Weights of a small transformer language model.
Size: width 64, MLP 128 tanh GELU.
Architecture: LayerNorm before each block, learned positions, biases, untied embeddings.
Training: 101M tokens, 4412 steps.
Each number is 128 + 32 x the weight over its row's rms, rounded and kept within 0 to 255. Layers, rows and columns count from 0. Numbers have three digits each. The size before them is the row's rms in percent of the matrix's.

# layer 4 attention key, 96x64, rms 0.253, rows 24-66, columns 0-63
096:089092147157155071158133202149136124151190104132120135139104118110071166129109113191102092106136152141093129151189128193114109139162150139133095153144149090126129176175104154092133151162048109
097:159102142204171118126131160169103099114155086127116089121118173150057149173075120179167140120145116125087151147154109149090128063170175162081153120100200128120118130114110135163151173115095113
091:154157176097123112092201079105131124113122117109070113136125166147105162117144161188141126139138116057110104126105125120095172155132141110159126167093123179139138063097168122176171136066079180
094:092142124106108171103095143236074112111189143122132139118140155134131116130155173153100145153142125174180105141125121118131078170089148183080113134157156172073126124125114101086056114116090133
096:123157151118075126087155109113103109132106144127062177099092138102132130104143178081159180111113159071186109144112165152164161065133141090125147127137089153152131157130064089124093057103175117
102:089225203133112079124077119172155142130137088121118157134187122147110090081170103146089144135109083140085183129123156138125115141175126166129144146126146150100173120145134123099080096144175084
098:125128116102127134119146107134154185075163058145149128179106087056190180150181139102133142093053155188130143090150135108157127172140111125141096139172108129171146134089156114139144095150160093
086:087160135143141173116164168106150084115150144130163085128111101125083106086093148109159096120114209135062120076164078131097120093126119116084171087174151123123129183164129167125145175068116105
099:116161146155124079138144143142205106166112121096123145156144144150078118099124174185178152088175133129079092167170102157106118201156130142073094090138128112090183082142159139139104110165092139
106:108119171082151094096116103089134159093160142105103102166116110098140106162143191133133118158093082127132131098084163114109100124131165168104071119132109231111169077061121130101093116085164129
098:187159106144189152189086136093080106126172142162156137108132143172142107144115183155130131089168080112149199144088073120111134145085101162113137109142110179119162084170141123063140152114127146
092:148126139098153129147098193177141117143048121114067132123079127072113141091149166115150116096090178132165107110147124163141113133114069134079168103144146066090079084164099103144137151180111140
105:149153126093134191136111183084102169105160114106154138117106117160158061086134080213138072132132122190098140133092103128180192146129101139119065150114117077131128136124131149127174133106128164
120:099112121148069169137138140130113202165151153136126125126110118113160125122148152096086183092100130098173156108078175095143150148077074132132159103086082066178105145114152090096048142144142140
119:174144120114048149082111132152107098097162120115215129138085151152156084162136115137135123136110170111204188144160130159128136170117111133107180114106091127136116057080156108139155169145114097
129:152102158138122142095078139171103124111127104124176144155137186129159099171135117174099055083148173110159148162091083160174131082109093166139131065041136123110152108079152123119149129153118158
102:092115151170083137102121199135117096155076136145182074107151125140091122109093181118096101164123125174140157118132143125146129139224100182177129126189126143093115159123085090135144076150151123
088:056136146144133135116130157114127117109050153164089106137108107086100125100081190072158150162142170184080180116099150173147136170100148117153095120124137114137122059089164172102171147113120123
101:161201154120076121208116110140141085161168133153140111108173147105087087150123108164132112107218126121189127120125161107109088094103071128158120128090105121186131109090141094098106115150163122
115:129133099168180148133105101084148134129162142146051133081131134132147141134154087072096187160170122130057083152128111118060166125112164108116168119161152133057079131137102139147170087159142136
118:143096102074093122165148090066163163094134131174098143122129109077123160158114149099166143073057145135117110140139168104172178129116111145209126109192105142192121107095146125119093089142138139
100:078135121165164169202084154148089071097119117122139138188163114148089130110146092153083092151130153131166115197112151125087119120126175122138168118166135087157153150118104079149106132089125208
091:155122157056070180139142097144094131168082111110144149072124108115109142099131125135115100185095122146127124100146166148090156117113108140177126097105152134225097149150137085142145163125046172
102:131146105100100119094125135139099103181156103176134147106129127090168095150183133101126097129068128118164189174089120163137179114105120163136073109145029121096133083085118104150120163171111172
105:048143109117129100162131105123161190113161126130153128100166130150164162142168135132137181143050129110174103093145115082210142127112142106153147100126111087126128155163151109068101103174065102
095:148170109164191147165187138130121125163118125133115118142082123136137113131076119109161133100076144105054067169088109137152163120138075131140138170105116155153069047155105142079112105182129121
134:157137159075140122137125054166160154094140117166147172132134087068201125133146138130094158154100105122200132117071131079179143170105099139129104143108074135134108101108193090132106090154145123
097:112107078083116168108154170140115149177131096112106129114117174104065115075104125178121125150152165100161198113093093107192086130106122128125209139101091116161139096140084104149154126156083165
113:129127121129120096056136088068124161100127107129168144167117078133106177148195213053132094125137123168108111138116142102087113122100144094133128184169082128192120147151106102128122079120120112
095:155152135163159119147090106100103189211129129103130141176122164124074162176112084103093103137103137133180113121099156111161132131096146094122173150144132125145146044184110165131170161184157154
101:130164109083136150145110124139116140155147140070134158112124182090153146094138095133147093156123158162186111057110191114137220103064144134154177074142075159115072146146129133149105132115133115
102:146140120151128160111141161167153187129079115118102126130148139098051083118149170110097159117114134128151098140095116197183152104131239092051141146158148150147119117131106107148102136090126099
095:127093152186124158132094134173124080159129117156161159079168164145169138160137122119146121180167126072112160058115136140141064132117071134116090183167102130145104106064128179158117088105119096
105:085118094097124165112097117175062100122133085136170066115116119085180085151129105147144176122107161111189124093131118128162168166104093158079096120081111175130162142094163186089131128164121160
095:117123142111117120101149042079045101163112133099112167141057151123199100130174156108121146109128106156168152174111126106133080119098135129190091101135114148155105135134166121184183131119158121
099:186138154141082209132146146093085111100131110148135169186125097116154097083133157129129142111164157110176119092104130073207154099084102179134072111119126138115141093124092098098118154076134161
107:084129124088105147104126125189043130097164154145100155111159200166157133139082148155137154051127127183142137128105129103104132150156123159105137174110151095098083078140137142070153157148131182
117:140154133000110154121107100145148143123064138133151175160173133174143109145128165088182108140109114137140076091093115119159117130087102089166116120126100105122117114112117139102109137190181104
099:076160098090129102116130082062152153136122151154135209139096137127180123155124150179139144137166107086136141111114139123122157118177175099101117067085105152154109087167099138111155042096142166
103:106100077125134178126090153124141119130121116106089190182148058132182137134100115136087128126103085215121124158108115134128058156167115171090057118092130175148141123121150135158146096122120080
094:139150120122108129174139100151113143141113168168145121109159144087233121117102163132104121133098089200154162080153112069129111103127067181171131105099080088117088134151149100152086151099092134
104:110096072103169087110123091129088135102163207129158179101133118141123163074094139136133162141128110172115155103175168119099200083096112127174142182186145096096138144097148098119118168100097132
093:179067105109100187098082100152134154152162202172079150096122157097177079071179124119116151135168094174172130115120163134162144124109165149113159129127134189138151115143117114097145151093165120
# layer 4 attention query, 96x64, rms 0.267, rows 25-67, columns 0-63
082:121129090118108196130159134149076141087179137118093135126184152139120096079128062128121088068139139118194100080154143083086100154080122164112081102130160139126107112107158133096147075101133182
091:094147173163136111109140131077104123108177148133153111133163139112085104133185076139098134159106143184104088099108120105126045102102068109133124140144114083071143113157169170049119111169143092
086:131078158094088112151105046114202110150124174118121168117152114111105107073100144135208156143158139145127129110087083102139148156097129147156114153091142181145182146125179090138146149090178113
092:117133103085151086118090152148136139143136102128111173158135152118119210126130119130100136087128170123065062148139137148088095121098135095136157076127066131114171166192143138041169175151118107
106:167099137114086165104085117113109165089135118167132120173121118146097184124070103157155090187092122134169065163062084171127127112095117085143146103121146074144119127151148107165189185118146138
086:106126139113140156120153149080181127136133130135123079107109137154118090171122160088144169131132181093153129079114096173168196071140138114165149138170134136104081197159059127147127158063105176
080:093084098123187126096144132116091110144112085157154094086136140163144070192128068116142146070165080066069127165106132124104119134096082136119114189113137144096125127108133102138171097113080078
096:145088134115145119101067107112118160117163100183161137126137172181114194138120115129102118179140156117152180079168140185177093138079095103077106135068124153119119127127101185106179155179126122
114:135165080124155161115113140144138152134072119101070084121116142173093166162111085090103087142112103202121156133093097133112111126081090072174132141152157062130086151144078110168142182112092105
105:088124118098057183124080143174146173079126091136122142099134089105147106108151106124126100162135112161124113105094179126130095114133132116099124159119140125166066177079222094166119096084082099
090:138174130123076117165148088143085110103157141171158128076142099169140136112144049145137137162177114145076132154178123104149156122118069182146116147115098132153154154148100176098097105068195164
097:122132180103141110123126159160158120111122100078204090117163086122174143152117151042146085119150092144142125141191111112138096117116125159118087073117159138110127168122209103151086147180098108
122:138148193103121099151125121098115121162155161102175101111109146086143105115126134092190134177146102131152121078134141105127116133151167161155126219233108169085084125122136129125104066130142099
115:093145179089152179153070114115077154192114103164141122056083094124136151160123185106174136104189155145127092122129166099157165134141093164190114168149115096136145150147121118098119135122088164
137:099137137129119177084056118111068119093088120101156098128159090121171128105157145063145171151136111103141149164096141129153148164056128135116097168134109078111085164133158086069093143066128153
096:142128160149240089137141172156082120106166097137094125138088164124139105124168099149116138089152101113092118216111170124121112120070106098098110137129153169141144116160178185121170133131145093
088:156191133162124124107142153174135143089170096057078139096156085150136167091176099191139056146121101143155074092122137138100171103074059134121116146140131119127147122166143122084121117168132149
103:048078090124116129129147074137092116126110174030117123120123107130129108068129149096135109160115143137117121078132151168191153218118108143124162173121121179105140170134142109129167100139138104
108:093095117157091102159182130187166129122164141124100134157125095134154155100055161175139118094111118130201135104107120091067068144144185091137121100122139141201160104102100179112142158129156137
113:181157164199133106131167103146144157185120142117180147142118101143071122085118174139158136166126136122105117099147134172155064142145184075137088103154189097124132154143050143149174125125160117
099:143114098074116197119179142174115141121109112109130091115160132074112129085074087165160152069150111092083169107123141145146176124168147128152191185113108177121152112086157168101126155157165102
083:151158184151166078127127127141117118075101183178100153141094100133151151089150127135137114117151183095097135131166150125227141091187169167160175147127129134074113127105145124110082096115083098
103:110132171108174158167133161141114180128135134119159152156153077167121112160086147102152142163153138155139062104186156118141170091122095178155078161130127087198137149089109141100141131043126088
108:184150134161083112105160104095065138200094075101133137143131166141114152163143162083115072082159101091124125152128154149143136166126166159145111090200122147134083104086069153117135081110153140
098:132123118098033157111196143093152092104132143135136121140104132152152125121150152155114076131107140168128150074174107124104141091090176136110054123093124141093117217156123137183122135076145096
115:094157110136126134128151153135140131195101176097148106103169089143063157150151171073119101197104143165092054132127132092147112137114144139149120107170100116130089151120096197086078084133160085
105:140128161144143133118103114164117121109170119141142170084135073084140073213149069117136104112136081125140099155191124076140152147153140169133114152095110149034112125101130120135093101069163089
116:128119093138145103184134135108228081197119119170046096141093099115091156125079120164108156161121123140121099124138133193116168125137156115120099123157204163115118105101129154167147144121101131
105:118072069160106128086120153139145108112149110150079113111154131098129094089086169161168091119126143135140145078151107108067110188128109169095119148198141122112124171128115122164087142036174159
113:090108167138074127118148137112124098102143155128123091124193089107066126112135103086123119029154163132163134139140111107155053132164103156167171131164146098124149140134130128134142058103205117
097:153130087118137114134148201088124120121175127150156107119156156181138155164149078180151124141164121093140088077162151127039138199159104043134115110132112095081148125109133131139138155146102164
094:088108126105145091139116193118114240109104083136091130132095119125144102111153179139112186149084146183145118158141104089159203163151122168108139124170129126100142107106122136127202137141100119
109:125145120119120132125161143069113199205136180088105145072134132108167152113167167077143128130193110138128133131122143097155147134136060192182088139135098108126056102132139088127125177140134130
093:158171175132128107149121162106177138116138117121103176148159094022123134083115156096101116133107187150091107130098079148152154140082159108157130158163131128160163138092104110133050134104061124
094:092191151120126132181082167181177164136149108095159121077126179127127100096158140095128127178153137102105183165152167124138175126111172067151111125143093111107129127133186099137090082122147064
099:221101160141127157165114136134093119154112120131128142116149065123175108116167105091182138138095119081147156102121149101160131094104074139173187093135099122160127138173193114174074081101140152
105:166121149208124140105140072058162171126092118115140094082164103113157141088083164111062124170136139131122102150171177105129121161135106135129116108157160101145124170160091189105129069101111092
092:170134092141130141139149089184135137125187070173107099085133114137101140123117126104073085094086142147166118143148093188130107131061162130180163139146162054098121147072108127129119103159154073
096:119132136084120073064193104165143148104097113160177117076150152098088170170122154077128148143069116117108119145143172134127163064077090111136156155117146059099139088134172134132115168125131158
110:145121201147106112114113162101094171149154145140100172154154099140081148177152144133105181149153174076151090154081181142136134149097118133161131122185134111198132166144065136130134128157203151
116:169157183208101136136096176111171093127152080141098099165183105142113130156143128049146063073154135108146142132101120122135074176110184128088092096113124122153130120142098101124123126148170100
094:109177149113113125170169120086168099122115096123098158114133122134095172162135160097186118132107187116126107191109121068145091153130118104113167150121128075093160184136152158115051129118193071
155:152037125120111121126146116093136128181073153188147162156114099095123118137132200082156159214096129167161101159140163133169074112096145132131121152152129131190100161146100151142089134130121132
# layer 4 attention value, 96x64, rms 0.278, rows 0-63, columns 0-63
082:077102083145134178206071098160144133156148050128138147125121123096111117115126138106144117055138111135108125142104159137131150131129150151110104145171115091102026125073142145171109180089148120
073:087117092148168133115120131139081139117142106168186190099121124055110145141171154161128153130102069095092100200139120137091098120125048147128145127109139149120122091101091150086151117077094070
078:099137153094118152092158123124049136077114093145158151087096143160104134080136183126178120109097131067087145099130158105129152196135126160150111126142109125081119171179090185107115132095080073
058:161107105125106142110113142104055119193102176130142100160171117168148060148133163112195126102112110167095195158102139131128156081141140100124122140147151113112136081148096063150056145089140107
083:124079138117068124137104146132137098161128110112106135174088131207129150144172132120179133067113125134214106081143104122113139121168158128096151141183155063157121094082115153098139155148158063
077:117106112123141118145142151094111085097108160091179061137169132113167122159082168163084097140153145138146093111106169151109158109156126142177109155123140093157165093106166160130077103100177232
056:111117158106128205093149105117145161167108119119141143189196145077125142139172116151176134117168145116095157180093141126136116145132084118165161117158135116111109151107122198137206109096210128
075:161175159182130154139181139116166159149116124204157197141132080186125145145168158197154096080146126063129151099128071118118125113127139151125135109111146133123103071172115124126101083129153087
082:140152076170097158114086121152133161129144154140203149127170133142160153146122120103135100130159096094099121092167190147163079047165118141138111120147155045101089159095160100124151115147115188
072:134166098131197067146045148116125141141127107073104077175087134130177116069122143128111163123148068125180143155105098126133129128149119160120122122199133122153165127174140118152071150162098092
067:100122089140158136205124149091090118132135109064124195095131109126144191152121172169117179116113183128072097167166151101145064107113141099113124124111111067184107136122146112088157154131147154
096:095064066136118130144150122111080123084159157147158167100080100088098150120158147118134102105124177047088164156152111122122088076116139083155119105103076080089080138120132181088120129093132124
086:095116138111151232108101159146124092149089092196138084135180095114116178157124090127146109141082123183160136092172141137185134103161155128144124116191129150103155107099153185116098159124136130
080:130134108133143149177158190139093131138134094110134179071157118117148176132222120109137171128114151153082124136133074092087088082125175201118101163142134107179119113076127158118134156126169103
080:082137125150124123151170074144112073154094160115170118158113077142096085108178056108157107134099077116137123120140171106103092190101140168085145148090139105166161116134122207118064139127141118
067:136143138179169087087078185106128169095159194113187134154164123105169103155088119186119069171083115126115088156100115093114141105119103089122191137123115145154166108121126093125091084153096119
083:148127131097071093117152121124128104074153158091104109175148158184128066083117154125081114143142117169128100088125145155137077204148138155155166112142131055152178176090114143113062129112152134
088:133121128097191035146116115109090146107075116095085125135128129125164074133083115120134133115152107109051137145180152129195112121081139149131121149101132125175153081121143110113142114181083197
065:124133141146136133128107165117068129101197118094131157092101152229124140126156081099116154086120168127130146120093145070159179210116175118157171172139127102120082141130078133140098151144113106
081:135102159105158110103111120129157118148150146144130121126111077179103026131121125165142112146154112109060087140108099111110111141113113110110094045115029154126170159113094194137094124146127117
077:150113145096182105187123130160123086164131142123139173117126074112094159169155117112110124118156141110125066143097129094116109159154064080133096093108097121106161114055073215109106142090090120
064:108073088152164091136130152114190123173141157188123128120130112097119137127153110159092140133136121081147095151093123160158124075092115164132149116147148128156107032179113047128159173164152086
077:092141104138119190128165135148093166132140092068121142090200138100133129149111094102105110144176123129132118060120086089153092123171137138147132149190145111070119111116176097119131028149157147
084:168066156163170134143168162138150116151166094171190145113173033120149183118067134142175148107118183156138110152114117124139119099138114121113143173122118122108131119070165122111158102079180114
070:126063108123108128153102133128079154117146158137078142176127151130144142147123117147093058149073166188087121125156127076115169073178117152139100146124093151101146164113154239141116140138135101
084:076172139176145088151117100149139137201092162165166082110097161083189109100124060158112137133113158132095151121146171153114138073136169165199096100103131139175152120137137161127101136110102095
082:138092070144139154109072121126130134128065085116137108089109115128178123130130104087094199143206133186119145169144116102112054064096167097111130138164144123118109104096149084121097109171102137
080:113162200162121114093096098098122085139115164091108112146146136134187048100103093140110132175108118199164122105181128186132111151168100152142120127165152155192175145151110100108091098155131144
070:142104191100121118113152102176131157207150157189147176111102135195095101165158091149163152169175127137107183116132141105110137134127142065133086106154115162072114199140150133143132115140116162
059:126168086126081079140125107156128163097160104131173094118157091171124126210097112151125133167117194097121073113088154148084130122186102120173105137146153097092160104125175108084138096139093181
076:144158101137121102115099085105133106144195116135102120114066105146108081139086199172089105141136096113104156191133121128136149167116109152139146107163140090168044135141112156051170132124118071
079:121120090112172136161183141144123103099160200181163160113191113080127120153102199114150075146167139130097093163099188146180137166128142141105137122129115163104205125120152129151162170130108116
119:104142133144132109104116155134138098092136102095129122098165098146187137223092176098101125174155106092081098162131186186071080158119117099173140108061142100146138098163112088109141140130150143
101:097195127152141086102087120118125083142093120045126113152141130078129120150161078115162130158111144113255129094160112135140129066098112085122093131151106118111128095132094135164142136147164134
097:147149069137169154156129064098117094139156158110124149134105189082129092129122150113086104122145183134171126088149123134103120088114142129129133176094104054131144163146069156222108089162102117
108:078170096165198110165124126117144139149127113124121119082167111095142111144095101173148129110190079138144056166102117152167092147110097145190112132103122157098111074153145088205108080107140137
109:111146141143070087123113148103148149068142122103180149126108122145178084187078109113136158167134063080070078187137094118106077101130097133133109164135096165089119055099115144156130139121128146
103:113143103114153082173117125138089105111086178037071137209128152123156101156152176101085167141111120146120143194184112108112090096135155154144124166111112109145121142106143138078133140080083123
101:056119156143175152162059158149079089128101158115128157112097105113105150142189165142116130072107137142153114112152153073072082131068099149162148124134121119132132143085071148181123153107174094
113:142101152080090116179146129147151088143119120169161060133188114149096148129138141099075119112148199162135125119201111102129184118110163156122102141133089173101140080103191187109105124107152155
101:094145147109113134160108174116160091103114139086141188157149061133128105178140206156162089127131124149190191144147159120132107084110135137114117105184157178105168096158108131123077175132154173
107:146166138120089108106188148092118125103150099070106145144136164146144114102138113135140099180090188144168119105091091174176079121186079066168120068133122130168127156162128100118180137073140116
105:189069136195121080109061137096143104124143137183159141159144077163156121088167119139133184143157116171103118176087149156152130110177111138109086070130102097123073078142117166117114124118130104
107:147109179130095078102123097115109145038091136115160147161145176128114126178123103111208106171144142198122152135145172128181147122158108116065086133129157148137096120119186131138149126150097177
100:130114154147160144160111102112140115129145152130115206116100115108090038128129079097151129149164105146103155159088108135181102152134205093109135095165077177056115115128139104115115107188121086
106:163130081134087232147136097107143161104115236090109082126132131117092125103117047153119140153099127114134143133132132123155141165134181097115111118138081082106127177101114091103111143108108140
112:106202187141124111087132136141054194088087144077111084098096164082156178103172144141129091131135178140123161128136141100114148102123124109124090102077116175118076170178113146154136130133134106
118:104119114158132149097105080069151118160150139138093185145127165166130096147099187102119147178099129125166095149150043166147152215150117084155162090112201133157127124108127157130158109113111120
092:097156153153189170128141145131147142175111109089164077158109140137186140101105118082183116177134143115161184111137057141109171100129176060171129159122131084151088112111158110125103111119161180
097:098168205115139152193109140137145130142178080093179142099115158098091196193143132125087113070134145137191164115117139105158147126079168103121136126153195102111085132130144154145119086119127133
104:138156095164108145183110146159150202140126110120176089170118095140102106171157063158139131083118128140127105141117119034100073069171175146120118164105127130138144128098159124128064148164112108
108:081096139092095136124146158129122131086113115127117179144098118115199156125128108114145098172134067058103116135201110111132139148131036155122122091163191160110144137105069066133113133098119115
120:087068131170127103087133123157156151110116156121135134132094147097144146074127148127069108123176145083157124063136145117166132133174131102184033152129155084144199092095146129119110179160133107
112:093182050123180148082096171121086166128078180127094165159148137095129137137128126160182124141146073117078134101141129148154182111137131144113178130134081125118154069108127057125118164169119118
103:189165142182144132091132065173121166110135127188178094090105125101082131156083123139171090115147098131114142083063135127149111104086112195145108157124101110138197142171091107125156119108098131
099:123084107133092088128128130108100114096157155164141126114177124124110131115152131070137232144130165171095110108156060078104123201095131161104212167104159116113093111115109123125119120176127140
096:178132153140193107123126142093098097132131148172125134085155122087132100103101132148106145143107130172033113118137054083127075135108079106178098137125104093155167180174178121131134102165091135
121:119106095112105116085124155114085103108112145130181143090175143161132125144056146123074167132112113169157171121077151073100134132116155111164168132171131122068181198162124173133107115116082073
108:126124113113133099141090100172156091095104133091130122168174155198115068110155133086128105178147162114148134115136117150111144051109135123205148064139135161117108132160174132182124133198169154
124:105191162119192125111157117113096136121130115136069140060152162111163141126096114117186078142084130110115170145133109208148099131107126132163091151096104155113135103204085122085103133086149084
093:165095132122134124171133108173184146160114099098134084122121121130136124151063127168106137075093161156143141071112141119128141148100161145131121152188091091130177093180097098077215074154110161
100:173139167183133146151088116111107164175115176108170165086153100133122097100197097119125119102122088114132108159113146105094095144139127133121086052113147124138109118061057174159179105178131104
106:155193153180148200089150153107143098094125119106163126136127158085197117128121157112078039139097061115124123131149129169131103139132105154164173125146136114146111159141071123051116145128128116
092:190054148093143140148168082130147181088120082131172164132134214168084102143145136175093110102170150140154126098110124114159115110119111145166089161139131134096077167103082119153144126076122158
# layer 4 attention output (transposed), 96x64, rms 0.246, rows 0-63, columns 0-63
080:135162147179089123097072137156148194085131121119130175157107162160135157089137126117087116207100120151166177167172107134115106109063168132156094124119132133154144175109107095173110160103075086
086:145120144169089117089085107155095117150111113167130097101144146149139084144097155095107202169150129120219068168136121145155053202133108124081142139092136133107129118157122121146137087119167176
091:141125092173070115137142134123136102149119128085107105109099155144125124179123151091154131137171076181148138130090110207117127122141137142144120130188163181158115108118136044197136117087112208
070:108133131121164111187109117167124127111141135165131101134103113188101127104104112180152125135079083165064148170210109182146174064121118170151141176118150104142095125199144103154094114107147155
088:142130116150116109086101178138102126143114179225135160176121123105140154109101145205135131209114103157113126194143147081108124140122115136120044188132127161097131111130161104143158101114114116
084:152161110144140153145142111189176142103184131163122193116135096166159133173165064124162129143098160058104133139170128109125203090129155122070170123101128069147127123128116161112137182112087122
080:165162159149152166113131099135105143178100124131120150110115074153156136106122082098075112121110140130180074160096102156120147097087085139149200119127121156194152095117159086209084094151165152
090:146092108171130113103149131159112115120122169165133085140132102135194137105052144017119142120093108127176095174040162143172105151144108112119112100074138115105121107136145140154141101099114104
097:113133161171147087088098133151151152102177072159132141117190081133103140096152094095126087100087125120174192072115104097136139128123123119054116104106156099137154157124100137141177128142158040
080:104142151139134136082141131118179105126183144171192141181130105090144145214135107128118141188094142165121213157112142171156183111141115163155112168160101106144136145076109171091134142115141151
081:141185211096137132128079123106128091079155127149133170112162161185104131139131105077158142142111120121088156088127164099101112173101164091115099064095149107146186101160112132118098112166087069
111:115170147162105104118105108180134113087134129104086137080176113140156118117131127074130133115149053166197060159115118163099084173119124131120119145085196168120183109157120116165104075131148089
094:116102097141131074143089107129150112176136131092085141056105175144116147108186119162083137158114134091133091185108191061143104113106057083123091118131144098151105132137129119134167136207125137
089:158134144131126088048122124134122125075148160185081100096141172163124090106094127140109124202122127166164100155127189114149106202086139087111128105132138122160173132178166095125096129180095127
091:133155082150125092104126125140112134127110107117136035100080080157186152187089146146130160138127124096119120144124162147157120160164086075152048173185114117127192135134128100163147119085117163
073:132033155115135143158164156069155118208180139142156151102168092131079116130115118096093116125068136103097104146126119149106162091170132117150155130110075082143126119152072101099146158102163170
095:134153130122165120133124106120116164116100134183091114094145107103142136220187082154102100130172105123060189170092122077081188098156144142107103137156117133096162142118136081188110099115152122
108:073131188137151180140116103135167103122210124116158095140161138152118132122137078146164141075145179112134115087128179071105146109160149107149183139162150057111112146065149121094117130163123083
084:122136103142126184094158127123189145132102121166071176159110199135187098161099150140118145139128088159122146122130070141143155154116100080141072152082132123075109064101154060145117140119089098
087:074171139203121173109133109147097095115147177081136107086147145089158133110104105116113172118207091085108170144116137118142117072133125130174163125132103158078137150109140068139111065161082141
082:141245112137122175113133150121085170115072156111070085094148176130112129119118130126120159177138053092113118162126150142130105101140119148158133183136146174116114113187122090147131106116134187
070:118094173114138114087098160099138154094122187118144079162162085116069141083138154109151145119098144108115116152160156200122140177188093188145158142152122093131099206155116183095159120124138112
090:143156115162160108175176177123133121124143111121112143181179146131147132111181090137124065132106151130133124153076151127115101194129147108094111086127198109184159148111110172208131168190160128
089:110109155086093149115108146162117188107095168123088171128119164173109115049136151156114121196106087153130119084112128119159127125174166120136170146075166080158135127193166148125088187142151101
072:153112100153139120137137134110129145183139165130100166084110137091164129105154110146129162157148068177144137224192129034136098118119158121180126121107144160132164145106098099084133143178073124
086:104029183152121135126173084200156137144095102121170106065121098093080150180122124125186187115101171137139134132147137163155082130110111123098130111130142082151138164133119102096158136160159148
096:079174199107178054121145119120165134077141086152146127140134176102105128080169097183069143157104185106109134089096125110151097132140135091104138119115134096157153140115151157116106108184152069
090:100074130133140139177127082093122090162108095125152096115132104084135152200164132168120127150117173096055112120088120069156151112150086177118070105166082072090157136101160155127124163143127157
081:072158103142101105115155128146140153140090098081087076117102113107179154089089120142101128032163089118117135069091108123112097133103118112165129115112123194144119097095164081146113065165153092
070:116134177133120161111146115146142160107088090137095128105160141155172170099136074061155115148076154128143167144099128113182173099118181121053090067132121111146129111095086136128212152165120114
091:112143237169120139092077131114115134114131113125130124178130087140155158183144107082096149149169161168124139209087110141150118101120160114118110135126155165069165159105167117161154073102106105
096:145125126120087161114162085120123152096144142137116133102170138212156129128230121120121112106144077139206113151080119145154120096148132111133221123110118101119102167166131112172141120171163162
109:118079135094175163124131088133162140184155099155106128178224120150173134136175058157141061077157154100129115116107124112107139121104171123068125087167163109130138131142128106134087138118115082
096:148077133107125094177169132113134083102173133143170138173106134137144091111104193115156206103108124185092178161146105152156044142109170096118148091106154115133127159193118118097113119151139093
092:116129092112121089127154152092095137141140083111162138103112153203113150150113146133136142116161086100125157151150141178160086071049119048158130089127093098115131123104112121171164110214102096
101:198083140126116081158107137146114085154101069134085173079137113178151117188192109070176149113128105117104125147128181094159150106174180125120142133092165067139139102146135133126146172130128101
108:141108128122154110187146143111140124095124076150122149183161099066146119095211115151132063081097167116173182119127110120109119075168179179080135104115163113147169149125147138181121107115165121
100:121096167145133091081123138144151118131121132154157153147113126132189161075204136177098154101130179120070143162081155186074083093114131107107137098150115188112101155159180117163133129185126095
103:156069086179095158104137140110143095160124143113101152182117094159182147125108160155125089162136073151131113243084116145127090121094132087150116111081153117185145157144128111138125128083144163
097:104125175183123097092104112175124137101099115131134110127129156131150122131090117008127153104131126126208116120132065196112092147131154132105153102148087193133137085123114127184100118095117107
098:107085092118094111126127161105155107172168132075098133227184121138127062097151167155095137136141121125186117074087142118126082169152195104113132081111164180138126148106128102098145118138132123
106:065162123098134123173103086178102155111135109150123118101168136140110110043121145178142163125085064189051161094164109103100129118122127130139106147114141100080084156160135120103059122134142112
102:098146176067161089151147124141112138116079053109093137135118172050118110149121122151179141128097082092103131137133131122129168125165108135123044142116153202139120066156114122119170166097112142
106:049160089097130120145151150135096132092141144087132100168124120041149104096155152116093169122129139097063139078090139158130157166172148150114147139152114099080109169140163140134084161123048103
099:126171120079105113124113124063097107135061134101094117128102162093093121087173137128137204213182138075140154093111167126171088125147136110107116156121137107106151104102192086134151161093130118
101:149169128117162087187131098138107110147100092111105084103061121090104096072126169193114165070128150152140082185129163138142080140100105141153169168172094119103158080087138105117106123161103146
107:128129093111138127120137129139161136097168184156095089168132108173136147125088157114115112138082089081107142203113159104083116120157080145093158133144099040078087124182145102091108133131057118
112:135094086164126126146150104140092117134103141165164104069187177075151115175134115132161146170152099153116146147139181089106139093110136135115100118116163165086135133094127064222089061137120148
096:178068171103159118117093169076145135136166102161177078097144108097168131129106143086125155156090169174124157152151182134138070121129106125116146124117163127060103142102094194101115131126126057
093:132120053154088118142105147094130087146161162081137126095151147134190157149120160075127143188105181208157128125097121205142121139122126118151119081123192108139151137158114082104122115155075138
097:200148151134139073114155169131126185116113110164112164164106087121104157176130163150009131144120169134158144132124071176126155139156082119146178104116165125184146100123124117091149127115128121
114:112102106154069114142152145144167050128192152110150098126186068113115096140122128171163085123087142146137065099119152099153148137182122143129134111144127127128151152109192151152056119097184168
120:152089064045099103171154133138092118146140105177200106120138109131133121133064113151122133086087116102154118133204148191105129132119141113149127121142133116178103120144074169144138104084112193
112:140007189080156125150109152069119099164117125158167168145086136157081099155157132184133185133141142112109118146089148096128112087155149133159138117130080122107143140102154166103125104110125180
099:134153136104123137127146118117134121093098116042113129095078171168089157100144109150120131103075156085130158121140137087118167160164106095181208123067113052186129144106079116119116169131124105
097:107129164164152166162127099151128121124084132093129109162145122077119169216096097088121129099159152131129105124103111134152094027129065166170103137128126139097119168096177119204154142112125111
096:102124117145113188083124105143119176153076122143136122119088179126134208119119122146172116076129088116143150093100110145169139084116144101142192177167129095079056142086115145148178162135170104
118:154156078130108167123141147137119165161116139083078062163102175175115127111127124098150114101119178117142162133101137141140181074086182116137184123099122188129070099125142066111125093121171185
106:112170197163119102083089188119132134126162092143152146158152098153159124127095148110155180099135135110118198133146142070153122149110167068062106108120113148123100162117139099116134083052098081
119:108094162114145119129135093129140076153165123095167108077163166169109121065156098097121169145134097093171137112092177030105102104152149141124173129142146077115119141142098155112098165185179155
099:134154096125122209162087097174148132094123088103164148085073179131074129103172145093148084118125175109159102096139139141133122153070141056144157133112127146143130141093068143095168141136072104
095:139135074112170144175122123124124104078085112142108129129094117124140157159125124154112142132134081111106142201074083100126103142156100056108027131163173110132177092083148083110101084106143130
101:083100109099068082133088066149116099166125135097122103134162175125112131128107092168144087163111192109095145142113131102092132115126115068141117107147107095166156135055061123063088118169130100
093:142206120135076116134121144175057118119161117069150143077138077145178158125151156139140131159105148150132169145161157156089154141109144142147123174157136202129187199141085125164129123125138163